Weights of a small GPT-style language model, trained from scratch on English Wikipedia: 14 layers, 3 heads of 128.
Each number is 500 + 40 x the weight over the matrix's rms, rounded and kept within 0 to 999. Layers, rows and columns count from 0. Numbers have three digits each.

# layer 4 MLP gate, 512x384, rms 0.0918, rows 293-364, columns 0-63
487515466473522535570474503448515503497566506474456444480456462497421535478516519504473533523531528438566504549540490493571479515507432486472469519523463502448485460503480519516520523454525513
566507493478465482498489463520532569455511574503521593474442432502534461426509510439426566516429521456553544559490550473557541479522444480534496488490554488540565464527546611497457562541494530
474599498518476505530508504517541504420503525596479398491496481520494474486491605514531532488485427403565526493525516490482517529566493517512384580455567525505466521500414434475523494567567517
502495571550473441617524451378528494536455523454458504492492449446543497579495432473448419579507447509423541482533579509482482544551501489508484487451447507588511563493557537505409528438513499
474449458591536489486504562486479487483429473464493480570516544540625417574492521624438469518566475476603440500477469441435484580475479436425605523465450517516468517473551499463478509485496469
494484503497467490506575432487508519524459507496508522525510542517505443539506502488534526483528558422533491532476531508491489543526457466535532531516526477511497473527505495540528518521503443
504502484560493502544440455444528489557563420475530444504524527433529495456499443544537485543517417471428469475612519515453520471475457542560474545441456539531490464457489481511519485481532515
522540515494484519517604488516511479521526535483478507487492469493482508512523432493475491591413511510531557522532557478521535552497485523448499478508505491552526570500523459534476527495525489
444506516491528414504581538491475466541570510478543456480461581472506496558468499442533536461495502477499503490491457462481497566498554496509456445449543471407475421490494472574478465493518502
514445441415510474488532505479412495521473417401512437440516532539587423440519488462494541526409441446549489524493455458509450481605516577471574547480493443493485536507583609509466482524532524
516489489491460498516506488485503509501504516534480524500495467527498506507454500501497495538525522486539501509475466481476494518481510456479497527512514455528471493501502507523463475473450474
504465500496431439456510410503541585485574404484478480553528611529573459521545480455462462496442514513548479565476591498519582474524523485443580512477461378493463488542582513455475617549519472
456498474484572454490555429514468480476488513555473547463522483439453493504523487534505512495553531496459529472578513501507457485512470555451471509524574460450470535527498476472563410485479486
499584386511482534502457566514531477472509352479479536476474505491539457459470497496400467550486503541510512495583524507580507466440510515488487499440516505545442565484503457463521514527478545
522505491523475493546485477552456507492444460547503522562519520479496428503485487488527537513475547468479509510481577471508499528483562562462495518523506457457454468489482498517538488494516553
529473454517478504409522510469471482563416576463558605398572531562591446427531497591472336554480606445534558555554395505608539568458487482477558412530539567488523575447456516620500540507519523
511566528443506443525518502492477463463430509504557481542532475394550515595524529570440441523481488500549502477544463497475492522494537544455475519524540592546466487528496501513561469502499497
423521570473467475570544574500531452506471446562530559524560540480554583427492484504524472528453470469537550547591463524568554548464498454353544504492518445468502469519502488547463480468515542
525497501487432525526521433485472461599536558526459532483517530532451524540473489463477488564506546484517473464446463472544487468537576459399517517561532435539512485549527561481484524471536501
539438516467530519518499502499496513538497493575485554510525527505434521505526465455529454523496522453467518506478503472457493511520520525452532606495520511471433445491507519488486489519519502
532511575493516560586473489517558505469390517529475481470534489472505543524483473575515458515517485515543513430436502557487489525450452521454528454481512517534507406540528506546557426453590487
556584497483461517450500460482478451480482435490502494475531500526520464507481543494413478489552539533509550407530486492474514569543514525476482495514470449500520486437525462478496499497560564
468498459458535520489541424504433493519498494484499457511513474517504550495473449444473498487507448491514552493512541459570496509470476488527482459482595530458547521562569491506504452559476512
531510495504506508526536555474444517487493519496536540500524436500527431537443547494456474486497527427484556438469509462535478454458549527438512485522495532448498465497526484504404439545486487
413524510501508494443528575483523519517490473478516498517532503437553492469530437530433574494456488512625460570482527471516552477501473500436445477473539552499517487455490535526492536501486528
574579534441439534441519502453461430469528587554549484471502519472469483473551520491454510512538425398552551437527493549454514491479484469548466502545469431558470513495446532522414402529532520
470371544494537487396504448516463434491535444428481511550442549535491444435491479550467520538494531517509466477469570502568534531557555565571534536444492455526433509455530414526502482495533478
529519437548418522538457496477456548461500496521520545453436500471572512513531470467435406566460513479560467527509486519509605544478469502476506534420527511451511435514499490502442529531550458
550522543509462472468503466471492506522475475494442568487517490521513566539580521531468497486460459499510534479460495466516539502557508486395476448573470556511578509439506579504439542488498537
549489492467540531481515501566556483540516558514521469512513499515488491488466557486459533472488529439462516519494536477470508498467539458496408462520438531517476530513490479538444467528467483
525441483434539468467488449530447486541473495493480545511525513466432537518526502500461482436462473484469526526493513583509512471436459509522487557460475515478472516515492496506516468490511464
484515539556484494514572495570580482529451506457484565514495491480494470468530490504518481559543507513488476504450484495481507507517484606470463495438550486523549496461405496500506457495501546
525452598532508461582532487516487542425472532447434499456519493484456459421515483496478480509484521495529461478501514533478528538475493454446503517536524506453493427465460444533469507552497443
519537509484524504461496516405536521527485459462503514497542485512501500482465566534534478521509481513513437524548489446505477566454562431489518478489575454578472480497494493493552519512489538
414430622460557461467532478513448520501503568508490469521519543468521531467561489523481498484493490501475542507495440424480533489527444498531551509457539487516506553573539531516551435558481536
526519525574538531528466478532457544391474497504541437502515468489521454482447452549468503474473472393508582492518550513597442459419569493542497495546459496525435474493504528510409463524509591
511540438464458410487485436481571485439480497473508466471518501542511511473525520474446466471514484513544502504486485496495522477549522490518523533459484517437468487480449510510585531533534553
501532435544519485578323459483564525503534437576539534469652525495485460454474546577596455417594498530465464491483504607514516508489492498535438494435479527487468504519443415552441441479520500
456518450483460481541552534472479531518482518505480492449568480472460490457478490508517449483499505535474465446503512499440499496494422516530464514483580473516481513537516436583472497462515419
496478525447551544480475546480546513521538449465499480507426555458538515533466487499423548552545438490452528521518518541531518529468524541446351510511522521398505545487561539546494488431530440
543431479543481500550477512512540554487535508459576576527572526483504493541496452477471470497519517489535522495511477472492526471529542468446519514492491489510550497392511554503485492500482545
516473460476502458564520500547542509435433524521541505505525519536492554500515482409518553529514525501479519519593482526532495517598485527526489475498579544447555464459493442532478557501512533
479576560518455576568590530476441522414473489451506524564588549503507425526492504455501538450528453480520506475449603513454546500467490519437434480556556517469490475481555462431503520496462479
476421482542482512454496429508451508567535540439546468447510463494489434548481556435517400522457536454421550562485454522511530491527509513506443471529486451505488485463467540517520493568465518
455530463492518518569495504602494451520492496528487494545478533524453474479461554464525549493532473383541526487491495543496494494525490460511509457468508577463589451519440459553438528401431470
565420546514533483509542554506519494459482532535538486483451512359514463509558491464482465550484527414529412492464457445460587489523474472468495457525500527495528604507592433510517427527529522
493510435548501526426541451475463511533502491517531463448496566482519470450504493458509511456502479464483475526510523453569526439531527496532532486519497478483495544526507459454461511474544501
496431504531488467551567456485543502548519521519431506503491472506479528479463514454526515525483482517529523479444503443458497476483477480484500494482509530428519473484467462479443510468462522
451464500549557506434499533540557521451499484450591493505471431578488517516522538529555515528597503449448466545476472526397476469510492540480468509455542489449478509530351520505482446480521463
451518509419556518473480515555463463505543477466509466516517521467490514440560515463528537495485491467499455436522537511483529413440505543555513508489473521539431487545440507507490551522578502
542529533540507524467485451501474518537496501464474516516527468461564449532549530478508468493486526458554575514509484502420515513556506432494538538457469461527520511523516496511504538548449459
510521485523501516538499513549484440552543478459532478527496524504576484483520506502512512466474495489518521492554540519556501564477449466504499451470507492455503531491488534454575529426494458
521524546586536464453548529515455480526469504509519536554550476491448449496464418603483508508565489515477547457533483489486500483519517466539526540518540554521482551517501442564458452534553451
482565534479439407499432513501523503436444403532565496615538500464526453474499510454484403483511464453553613450454586480497529511475514502479532538554597481497578603475483575541544569505450608
510536480543445507480528470558499521488435505502521487525421490521534511524551470557460485457566532465508456486481467472473516486517486522486482531442479478557492452566484503515536478480467541
559465517482496491506489470539441599474456543522513516426459478580383497501487463521559479501584465547553466438447527488528518512502469507419474480563511488472526464562635472481458509475442525
525530565477538508508540537493562445482494476456473495508492511500528477524491534453499569465507499557514490527516504483510499433480542537469486494549499533523408481558550458409506514478499542
469465491608428460528555496513584528512445502570513425549446495463550458605495503443361498564495583550520458508492461480486523404538422499501564583427499537535583477554429489520564540539505570
542517565464489525511497439452558486526514503503476504504471543492510495465497449521549530521549444477533567471542549566496515499489469540526440508502529528457498467451561490483460544484501491
517457572504473455476553531452531516507499532481571557486463476537504517558543481494426510532467456564432524478444516485445502446474471519510440491472443414538564523437478475506486491478434444
474506510451508550535526559488455453579510461498468506468562540506555500537504449435515483487437578452489479504582532485525554525493534505450459446510512474515434515467561582483451496553523537
541466482496432582533545459502485559514538475534546563495495476509546530444484463471479498533442535475506499468463520472503489509519456514551466493500491483502514511537520517577517463436499419
442484501499507568602575436449560501484513482491559529516556486533495411522487449499479526484522528459494479504536452485523563480536487477572498467520529485504497443453481539470446513425536464
511481477500583475531559484489516555454455508585503472514519487455425482504511496430472478478500493432508468464578460497509491510542532448469481558498514524551471481478547533585468487465481498
499551480511428488511394487509543531474442508470489434481454548504515446558567448420527512510415484491552473492582456487545523451541415527514493528538488497536534559487552515584535574583455551
630464451567438545498491424562441490485376620510477520386490470593433462547583496507453484503573448417498455472475436506516500439507593506558549496502496550525454468442552528518507500521482518
549531523457515507518457514386483496506499500541483478436472496509445458501520499430437522549474502544486506407434550444495609536483529475573458511464537491520521495522487504483498492500485491
563495494515536427525510520535556479500482451526498450510482450552536533587469489594542475559427484478479474459481500488498497524535515472555456512568460543578483540474511507460489524489470493
540523552502525413493472519542561501495495495508566475454513517431533465469450511471449495466608526489589516455489449423508499511386479468458545466525474428542505443520467538512506471472496461
588526504542571460532521571498510533498549526526468511522539542519524493498521528531495547487542488535499469490495529544499475485527479505465538386477507545443556508491521518512493445516484525
491483537524489505502508433527560494509508480547458522557571531536508479460547477495513462513480525510583471525517545506435475560527472465442547517534519494518479524512532566489475467484567505
478436502500506454489530463501458487439498495498525451540457428444562433489535445458543545458474443537417419515543503489484472471447526420526507488580427444533531513581565516505542570437564442
# layer 4 MLP up, 512x384, rms 0.0937, rows 293-363, columns 0-63
558509507492467477534504478515478491483545490555441475531500477445491533459518471480552488504539562465525472459465462448491511494510482491529487509546470511471478521435425533551526523528498494
553482437518515508503533519478419517495519550517488471427515444546423463494538515514501512527545456481532491484473503523420478538478460436545462464554589490545538495582497601501481481493547496
495379467602503489483555507517485503485519546492475503503486507475506490540526444499462484497520479487366519501486535517513509506491464540486530541525434530545516527482500552515470514486532489
509494488571504522476532568547487586512486534417500482471510545469492459499516476591469527430462431473541491497462504492427537514492472568558485499545470539371555465513487485407550535448444510
540513529523471517565479499588502503547497493532535543515500429488364553468447472444591451545493553487438513472503543493455482491473523547536510528575524485503485440496559429510546496475553499
480493489511491426491488486529472485445452486485477460454460579421511510511486509426415576561487498573483508557480506451527550494507525461497467441500580497488454486520510489521462461494578426
479475484515515458427468572501516494497418498510474503488509513576425450489489495442465525420463489519522493491455527462504506490507479460492535510503554506446491548510508576490491477521488374
509494503509506506545567489469484505550517517481547429503551531465500452485421518545408542500455445483526577467511506456496507472469468509517516498543492521507506556487495525468500542487473499
475502549522518416452482547508404516520487510464553500461490598458500491489479456521520491490502450505469493589506437447492533558488449470463482474474516470467444420496611521547422387429556515
476502467438378492520529506518471558460435550423455492542615475449417484531461602464511537530559506545499459436410482571488513458511523419456473451503616546537473530417473418543457582547462528
542432438508464515554476402496497517475510493523526477483540456588446456474499516455527510505497506474522492475500519492488561434512493517498541514491494479519480486462481548501541524482461511
541508460607561461482492442471558532549509519456448525523484496533463496565514473490508466481493529512468502479469559474453465464456482404445597466503496497482511487561510573494447497553556518
471540504613457567469550503513464541437487475503484482531481470506561487530541557497534536495461500484499515513433474524501453541584490522480522541494490441574496447557490483540424575501558471
480571504531486485511476452483515464517487536477559523477441480522585480444505511501507346508478435536556420512454491496508502448446533535491566477454477544463468495438495451544535570457391507
533530488454528508532438511535513465514548514420462449455506429518492530462524510495560511510454524443537516460467458489521539510524471449575575464472587533551481492566442495505588506540480464
543452509514455631453460459400456481479529428494447532494429399500447590565461461436554554487588465550426466411451555523472521493473481498524544506573437441579492482571474450432435441454456522
503447497471553490467496455498451468525510546552495501549523486500510476489560520476530428496514507525558517495502585522422519510512543537465515421441522468434497489443463507495489462480555461
570434468516430481434438419518569522544521552538551506485502521518425486482551510427398478470542536464536425560478530538443509462520563500511476430482501508479488494494435515421479530602468443
482561474438464507562539444476516513534496501540493492493466508468437521524491484512462595520467551458482468556510482516574485502523537515384540516583533517447448523555503530452457503513477495
536477505511523462494541491457503500515522498539471536454503505496484519538481490412497544491496518508478552519496489494445464540508476464497549539492548581492471417492474507472506501468477486
478427458506527508572506509594467525525457446395465505522473499464534516516538460499472558427490450491507489523445475533473468571540438537535475544510490517438468537510533521489537410543551554
482442436459495510507482539505508484498529511483491517572510475469482488478534510481453515510498433475475486523410477488487472462480531516510473476464458522473547513516440475465547507493451494
510498553516467510518499539474530473502493501526474480491537483460434503487518541534522475502545538524521535421425487495475477494531505504502502551560522453524509503475456483521492551473538535
496488529457501489474576491506563509556474557468518449480462467502522534540500436488480457503478477420500471504481492438474509466498501495498474494480531540569466526504520496562522554448529451
523433462389504526440451446577437551494523489509441491370523466527494535491450534526536472499558518445464567408531488447472515458500513520509549583520486503520450509457544488481531561453513461
500473510556532463497552477554546514483497455539414576506489460487520558477581473516519487532542557602480469466460473557514537432476504513487531496486440432432535476430524517511484517422475444
498541490493460500506521564514624572475466539497616520473489513497497559549498532433443510484469432537454538546509445483495464408422454439433494448550498551530555534503486585450449487526484618
494511561526424523475491554464585540512560489444527516503474617596473510530446522479479487536542441510499551502496501489471531529479499431393451532497530501512545469510510485487502569458482537
572486551540505509561467453501540541449508522552474524497518544473519533499470523487504590466519509466514518453487515491463471458535497533425500465561490519489504508487522513453533472417515499
559514501555553509468578533456552555477502466518559421436439483428504545529509524568421535479501561480481545530410529440521512566541505565465438472461461537477504516440545507518550429517469577
543483536422518478473466433515462463503486455493448543531543504449444509538512445479534480506479425498461572527499536525539495478453507588481524539477501589452484503523497453526498517521537500
498588487518506524536506552486500514529482430508471527505496547528489484515466500516499479499454502562537458545481500502548526500482508494521582490545511508476469433488486516505491497484467477
521490493506451484478526521450432528502496430530534543475461537461450575438461492425503441519513483541472515511542494468515533502473500480515479478476506488471490485417514497485531464540491494
489429533560475500508595513502481496447499502508502510503491537456534498520466443537584531483433475473504556529505514540516528475477502519548490532515444531402499568484506490528462466446486411
505577423500450494542476587542490481452483444469584512462502446499522461510483564540539483485522480501491469456466492509532561575554574528500419509567481537513539508482460457490431525457515506
498504569538542501543484501462469496559495435513505484471503496468494492489486530540550487447495498519456521502522546502432467545548481526506455500539477535443566469504394389432467555451493492
484499536484517508513503535503497544483499544531509478555516501542528454461438485490549471514462508547506480485501520495546513452489482509436454543493461469549539500575513484611487484500487524
503534475523546533544423466420523430491517446577587522480549620481499456495527470525558468414593483544456471493537521475558482571479518572525456544515465513474497588522459412507496493437509483
438483489550486549584502469488541478473560472473477482613489480534586537534487503546526469486478475479503427464537453516533572531556495486483508469456487479523520516572544489515539498481523491
531509475495453565495465518402557529469520496456493512465490489505563538514423468440476560540447451500492556548453580466458477494469519533544495518501564504497480504486614514568492549454589539
501466548511499460441449450516522444516519532478544515587403479516491581493468575482507460479484519468509408554563491536505567526555503510558450473458423505491539495470441425513464491546459510
496575525561505406481491559531503454472480532502494482476521480512522562529520580529564483492483554478449431487524530491492421455533450452449480516511499492501423490573608564482479448498504494
515474472501530494481464422597437495529501479530503443640497465450554534507401536553540524469492591456491477508485463541521457503511559456540490474488536494490542522525487407534514464466546463
473454511516530495542511516422524468497549467487388508488538462479510458526544464480472509506622480522501502486503465556495497489559495458580505506447571434469470527517486494491510489506501483
493500458578522462494399534549555496521456533458542445483468477457482519569524529511475464564427496443485517436435516484453524562492524424492526458449510403490473449537529547428490481461523529
486509522551484453555529516546447503465530511487445479538569446555564538494389525523504507409425559485518525505555490579532409555476520524432504517511537489483499468523451553444516586558567510
529549548476483484543445653530578529486457527437519561479477456543488512578478562441513558520404396525503517505454495470502488524514539485422387466511469502465588546507504497524550457522485534
525526490488563492458478514516491526494510498444529458459524469516461483483512445499528510506480546534465499535475563426473464465487492559531468540471542443489476515527518471458520521543510451
478511505494452504559499466468500502464485457519428503444475525471527462518467568485491430541506482492530589492513554564538498522529497552553577518456472465472527490440504463532545537562581514
501573541428497449544501515588467505485553416532556488546493452513524474488496497543486452519494544496497507487526506439512499459532523507454519534495469462505468513519451503505440509546554495
495521496477561479506557588475462484499488470454479472475579484436522496446543520498529482500457506543447507510460511475564476459523497501510498562477542546501516527453580518549467508449431499
522548440514466505552532456568503437479534475460520531467528524507611499489476519498498549512503518487513520513536476549535523478476446461491516460489457519497495484563520510476585522404477483
535522554484488469462451504556498459504490506551518430474491514509540496482486525490504526489467517427533451468447430496516539519531570555483507555561487482478454455539480426540534495518538506
516513486483500504514518558490587505440504457451479489480562471470496448489548542469464479450482515507469482506440457437510470485482507418440408484458495533488586496515482505517545468504569503
459524608468503432521460421486479435503481509540508494512524521540500468493434435470521526488554519559515547502457479495497583544486507517502471508512489466491504486504495458526525481515520515
503498592439509473524440571466497480532525560487418482418467475572439542484493527456532509495450546513511499481507464495505434590489517512502549499550517539488469455489461521453469441506444444
467563468501472497459492521476413549546474576508501506523492466526551495481540520479571502474511420435540513573503507469564548497448466479490491484420516399476586551471484546547507491563512465
509479546478514582471496493459481451481523481471468468517480572538524473494530595514490493402552464475471569446493538524516449464454525586486500538509460392496466479477511548610397500549529511
547539460537522526533446488476460565473497528539546426478512484489517511486515424541534517407487537519513411478506449543523498521517517537609526562536544510509493476534498536517528545402507553
546463432557465467544508522473496517494446465500484465537455560479495506531461533506536534500513483478506500510527557540548506559488525541491530524480497501505481457493482411538463518490460509
480515506543508425602527527439495531600575429506486602499404550452575616487442424566508464489482504538505451550482479479536550544525462511415481411508491494427545592543548472544490523519475486
423537547418476429434513498493558404485501480508457475515511494574481473447420581511534462538546512539471512549507517567537453473497569471491481455460472505461482495500497490450443547567517527
534461571462529547514543476479567474511547565479490559420483448461564546471435513442482523478486461540478546489475570466492501564495510571536520493543542584476496452478472526572499483510475413
566494520487472517475503461526533528520470489467510483508509474559520512398481454542456524507520492510537477494456582520486493463451520555520514509461469498397473486510432484498504492536549496
447428507502527506604528559468513447527511544593478595536514489503422561467464483561587538476502536551493452437433499490488450482457512485472492433483569552503559553470508473486465418494576475
466490486417455560426483378428472474567478572426462599400489405521610431492545599491498471516556503416524523420503601482504517507499570518604428525419466585506523570530471542485478522548426482
490510471439507567492525477504538517525541490516527502536453541489477527531478485526497565523489551575570533504496526474542496473448508477517496536480475494538448527486463587538485541517574483
529523498480506565457439502471438439547494542504542471555500499487436498445449465469537461455536488531466483507488547477552460485517555539495484510474465499492459496515483507538467506626476476
520516529555477463514423482574510417522460454512505488467486496560527508575464499483483479496561469492560509457541458482430420533431509536462581474511478474452489475514465505510537426496510490
430462491523433511441498485468580480537511467560467483475490502461492538551536460460472478530463538529449527512448493529553433479487489540375449520489520517528530516490493610499509483482505469
491479495485495538536474505494443503502521504430558495525443441495470522473469481495500502480496490400531499440533512475536528482511471443503494459500532508485479407473511436509606510496455491
# layer 4 MLP down (transposed), 512x384, rms 0.0909, rows 293-363, columns 0-63
461464547541560483578479523509505457439568490454467481516441435513489537476475503492494536468551474412453508551516507493496497510549480458559485482506437474478586498474522578502505492434473520
536478505445467523468457504481502525447492474508473520552408553535539509504453502535526543527528498497487518487478509466603504543499507528486449471522507509517528565529478480554523531443474505
542483443493464483478521533564503513491523501426454478528486520512502468470528487510554470518419549539546508522507514515493506424518537522475487501499492502560567479483489571471513499456515528
540504570489488549500474521424537452515523558471500507498515511501489507416464436530438463486539508493495517467590523551519475485460605479493448457448489531566469469506505539583465549470522506
543476499504436475515435528452612473517503502454433487494574423455491532555512533432473471522492544540431563494539492474519468468548551492593452553590488471452484536529526476536553500497498580
553500522462481533550509450538525560441509519580553474457448515468617545448542471541540508567463494463520552512485498520520542455523545530510468522489487523502519482524546451485501557421555461
505522493502556532465539447470533501502527478422573590511458414509498509506468507528491541487512509543483512470526416516492516565495568502570522514480536529447450443491480639523478544453477504
476481452500529452454504483480546529544439563481486522477441474460501504560544432535506486469561536539533487525431476520454466491533462510514497511520512531497523358460436506514546542469526511
456491511463503539526522503511542453512486499461525597495470462496436452526467423488506480513490463534457582580512474416457471459502526514491496471446498533505423562546498572464442548577441471
522599433530539410521438537514530441579485436468460527502522498503573524525628456471462455569448457460576449525559523544496495538448503419505487440485512506527513551531500554470509468450517478
464488520503518498494496444540533536441514510505523552544447462505483510472513479454538574540474512477549471488498483508504440544430442494503544475480519449529578465518552485471489498501512532
426439438480459487496538442454523587544467444510546470546437519461518514499517460466531444489537561541535387525484479461473482432440473449510624535483421455462421459491533491480504570522550433
489548471540435510476475572482529588422488445538513467490459442479530553465500551416532499522519563534493467445472480488508505565514498481514469493465492489498486446472533529520446512488507537
534497534472475513452391502500482466532517623464481532585541528576532536519464482519381493415517489525483473459472485583497475483534448512471512511522527492422445443499470543559535531493454474
504454533453544450487533558537519513498543542361526488546474525526516480494511478485510469487465494494517485503523465528477489484483518482533502506513499484487438485504503554491458501518492444
519489438485512509472501428508458533539495582619526573544537494483535481375531531517421438548521554497511483529528508534501472447530472475496486529497514596529519542436489466522520480424545470
504498482471442494511481536455513512534458508538500530511541510452534505539460443556476447450483541482483468484435466568568513516529498476497456512500511543527479436555551437501545472455483568
479491509511525514488527476555457496542499529526526539486541523430442417509441540529486547496510442576486579512545567468513503503509528569453528632469438483523492493484536493550492479446448497
521507541465537502496392470367480437510517520501525544540523532469533509487457454517542476543520475441455470470542442460523407485500537439475547435500521516469523503518492510558501529455476490
459492453436499517486441564524500500511481507509492474540473476504504535576576472453475513497486467503521510469478514393502476518520506505461568532495501528445496459493467524539523518558555472
491478513526464471516447505544511484503590469562485444518452551473458552439462519489502529444529440492498513494505562467548442591410470513481500540629524602487505441554535567473534463502489509
489507427494506462546492505523517521454554561487525407556444443503510546431529471545524510505448533473500489536504575552464505497454476501522480469465480556501546556578455550536461535501544524
500545483519504500548431521546505488423497510543513565583549540462528472519487568500485486500473522453535412482532513538462501485533459492505504458437576508436503506481481478529519457486536493
537525466517479532503433542456501509501480480584488441447467517534465506438475459550536465465478508549508475490499459460608496494483528455543537485513523510521509511535518557451543534458545449
536493532536507550588524476527576552543512499413520557493484480561458458564502514475509469497496479470555502453506523454474522522564445440592572448441500519609457457650532435567538527520473436
509536499478455516445486526469497540487522498469598485496509487504492574505458434489479436585555493451532481518525491457451528519513463527490554546546540501525486529509511466532526531510488444
501424548452596472466594500460596518454442513490560535512553536449493491478433540480507476507541498447500515583562519542542455531433496545564516451520568486534547448510476484450451487486503489
539480482583467552539501536507470496527474495499570488483489496496512462483434468551490516507505500491480535491537485546514558534463470589501495528459530519461505466485458478518443495485487514
490503506546459498514498480459589488536525475523438483483515501497436488512534505499511521527488480524507498530485553517538496495532512481460489443600469561496544608511503518566491475499521551
557466434478509525469491512423488490454501501499560476462420514449482581565504508487493524478516496570530513516462493460469535541536516523564482495489549462478461438438541550440596411473495547
559488526504515428492482490514486448546438451509468519507458535445468503469491467459518483462465465480417519469526556485529476434495489505527514546472475594470467485479541462519520497519551495
495489529481599507570429498453486519490589528493514486536481514506539466541493439538544503519534547526492586495472534507486511467508500561452440531450594495546529519436428535456535498475541547
560486520486508557440494464421468483483497509498519497514480545480540537550560485547500524554470539476457525508521513466464540484436522530522530525529479507422542480486501372479516479454523458
477502543473560454539451468493460487427500522490520505527511478547503417514535482489501520489524475525459500563483413496491544465529515566493548520504521506452524564528525513504450466522533471
443590501522452537442508512519515492476500480480571516490469486575448490559485492438487540539467491487512421448550557481502525555526569518458532499472454547493502440479493517426402541460556501
480464501531610532551491469518488540402556467471456453516564442495460572513519519484584528478465520536499474503546476510475492471557554492517517495475488425504434475478522499533561488503546444
471511494529515501486465528514470501458487483483585448548535471494434528473475511510509464498519509542514546436481487441492513511497520540526524511465549535580454386529498523497512501493510472
501582497511472545563495431421454414493545464471503469516527598452525549551507515451428492521496499547483539414523541472541486563400557505416467497556474557490492456503516539443487486471495535
539505452496485524510482562453528500495469467507514476496509429418438527541441535525461566508543488535518575497494521527529473402496461573466455524436563528505468478506441498519481451553444511
503495485557536513536479513481487535485523478485529560498549464516515533484494547533493545494492500493520508564560562498449512444489509540597528522521544489469490531469505437569456507451543524
480483509458499479480518478539449478451516462494445524476583493505436456533495469478452509547408574501515529508511478451546454484421433457469527635529491503479496527507568577491487493464496515
390480509524470408498549503482456501529480566539551494502508490478504539546556531530496516503487566497502495472456553471499477446520506487516468559412451496486430556538540538517473499504508460
480573415578494557503467503501449520451520497502559438554505495442576558510482594394537470447471461510442570471537487426451529501483523452607526559470539519535517489568551428487501485512511461
480588456458511457536551536517531441480459508506536472540562460473504425480509516486518550467507418496527508451570484509561490531498503458482563574420471477550467500483492481535460478520465488
517482537469480471499442459471570486525518447496476479550516486550446554522560500519557483508499444546514533537436504532528602596478440491522479512513508494514446496527454504500522535590491563
503513577486487489443447544540482545507535517437488509491480459535464520549401455483543491477431550512502519474456502492514431478505494532506447486500577490559503445483391529473547521538575472
488518419511469495425500445467554515492504515481523449477513440518450570471496488488441503454456480411496532508515478520578504511562468569436564534502586495537523497491511416502447538552507552
503469524486490475542480441469479508468512530500493463472510505440463535450497494482577485508497561515488528538516535479495476470440550515537462427482489491490451498560479481540439482496514481
494422556470509415458450488501434504482498531548459557506456606541519509492540494495470454476510509504542462488439485413489467450499506546487487480502513628480510528517561526548559503476468495
496478533484560464502543436511475520528553410443504560499499513469548471563502489503543401565409512520447504460509517461521459468528500519503563497463483525510469563493512552453422588456469517
495497503584534396505572481411473563504454446520469500576533489522487450464555482526491458494497518615539445477511464489495446480557507552533507438481461487481472528421519445533426547485474491
499488456448475431525506506542446533490543540523525449525459461534499480501527508558456494458566528516507459553529545464542503545492510504450531542487537539514543447536441478537558513527487473
474525578517501518445541531532405506503582618529545550527515516545540507469515453469494438485496556498484493506492507520598537570405494516528474484546472514541508484492442435541459516447531510
514454461574547564533550512555512561494408500513448488483504455498474502577590591478557530523477469553526516542473520440518553469509489436548463488513497539482503462518482474505553530573500535
476485545514532453561522462513493442547601501466551418462538505499470622515513445540484489529485491483468474473450497489531510489496472528498553504451493434548521442511551522572480469438500538
536500563517472475437502510472470479576468519534537455474532518575463489574464535506537481435493492543535487469404451547514528592514535484420525512547496475503520504448489536478464552437450517
500566527544524468453487543549478521561457517525468448561481466497531508441508514570533429522560520424439477482540541485491516471515473514472494521474445465536495523544433564467522440509510522
420477528468479466445490556528526523509422512466516478502509496483466529527520510478464521524499439518511504542464499437526443479554489455503521484493467588552558532556490476441560461539480533
488550508478494487572492467531484492519567502491537492503511457544554574519491501508552485538513488551489476477488426504455490496452510516527465516421515600438491585501501428522535443530527509
476551501530551501563529483594434559510520502454479487454498483498494487536472460511555534475484520384523547540530490516474489523460517508460494530551534531519486472529561535456502491480518538
508500548563583519480497569555466493432531415534490528546490449510492493454522469466527444473544493553471503528519474497444447536462487485471572581534426498506470475523464451506497531444543462
480515535521522462484552552477523454572483555544464476420558511496565542505539464545520471472500467526552502479502480512466573501533540465452562488489431501557526548527537528421485580514490548
436534469461497474490463493451511493520571539477466478440519433533515473501490444536445543542489525471546529406434486506467516436543493538611507541511537496479435520476505448436503459502438499
529461581510503518491490492626487469522495484453549519430455482497521496511503467490482551497546499534515516509420407528508502467487506466545489530488477510515490462556458558440505491504472537
481464496500519541520524466443436452373516522565473539555452509524474549453494571552471488476555495566478482560504513530487510523491530465431484524534516484405498476503415491558484509506422451
441545491413477470534535513540451465429536545492536445572509527520473492589450483464510498555523480474482430555547457476548510477565496419477556527523446444564463485513558493498493522563519416
515511487445493521524549512521514443586527499467508464572510524451594504474566450547558530574492480484446473478521464500514554447489477541530484514490525482419612528470439451441432425540527480
468512518504549433529547465493462509549497529550476551506518569539432499458473518516521543594509520511579550587520482510508514532486500547396501496473437516467507423504536540542467482489519556
414458532499492468580482546573470498481498557583552535520475508475510471455486516486474416445529423465511500484444445492511527487414589474450535533500453526504494486534429475483464511508437526
475476485472500526521482506522461472548370454449447440435470530528477468438525444527439495488610578508493490531529560475472530535530486471506448574521533499498462514513521484468507514501503544
529516499538528555489559475495488440470503497493522521526495545415495451483431495525502527498490522477489533473521475462468567496499439529457519474498498504527501470467567538470521553503504512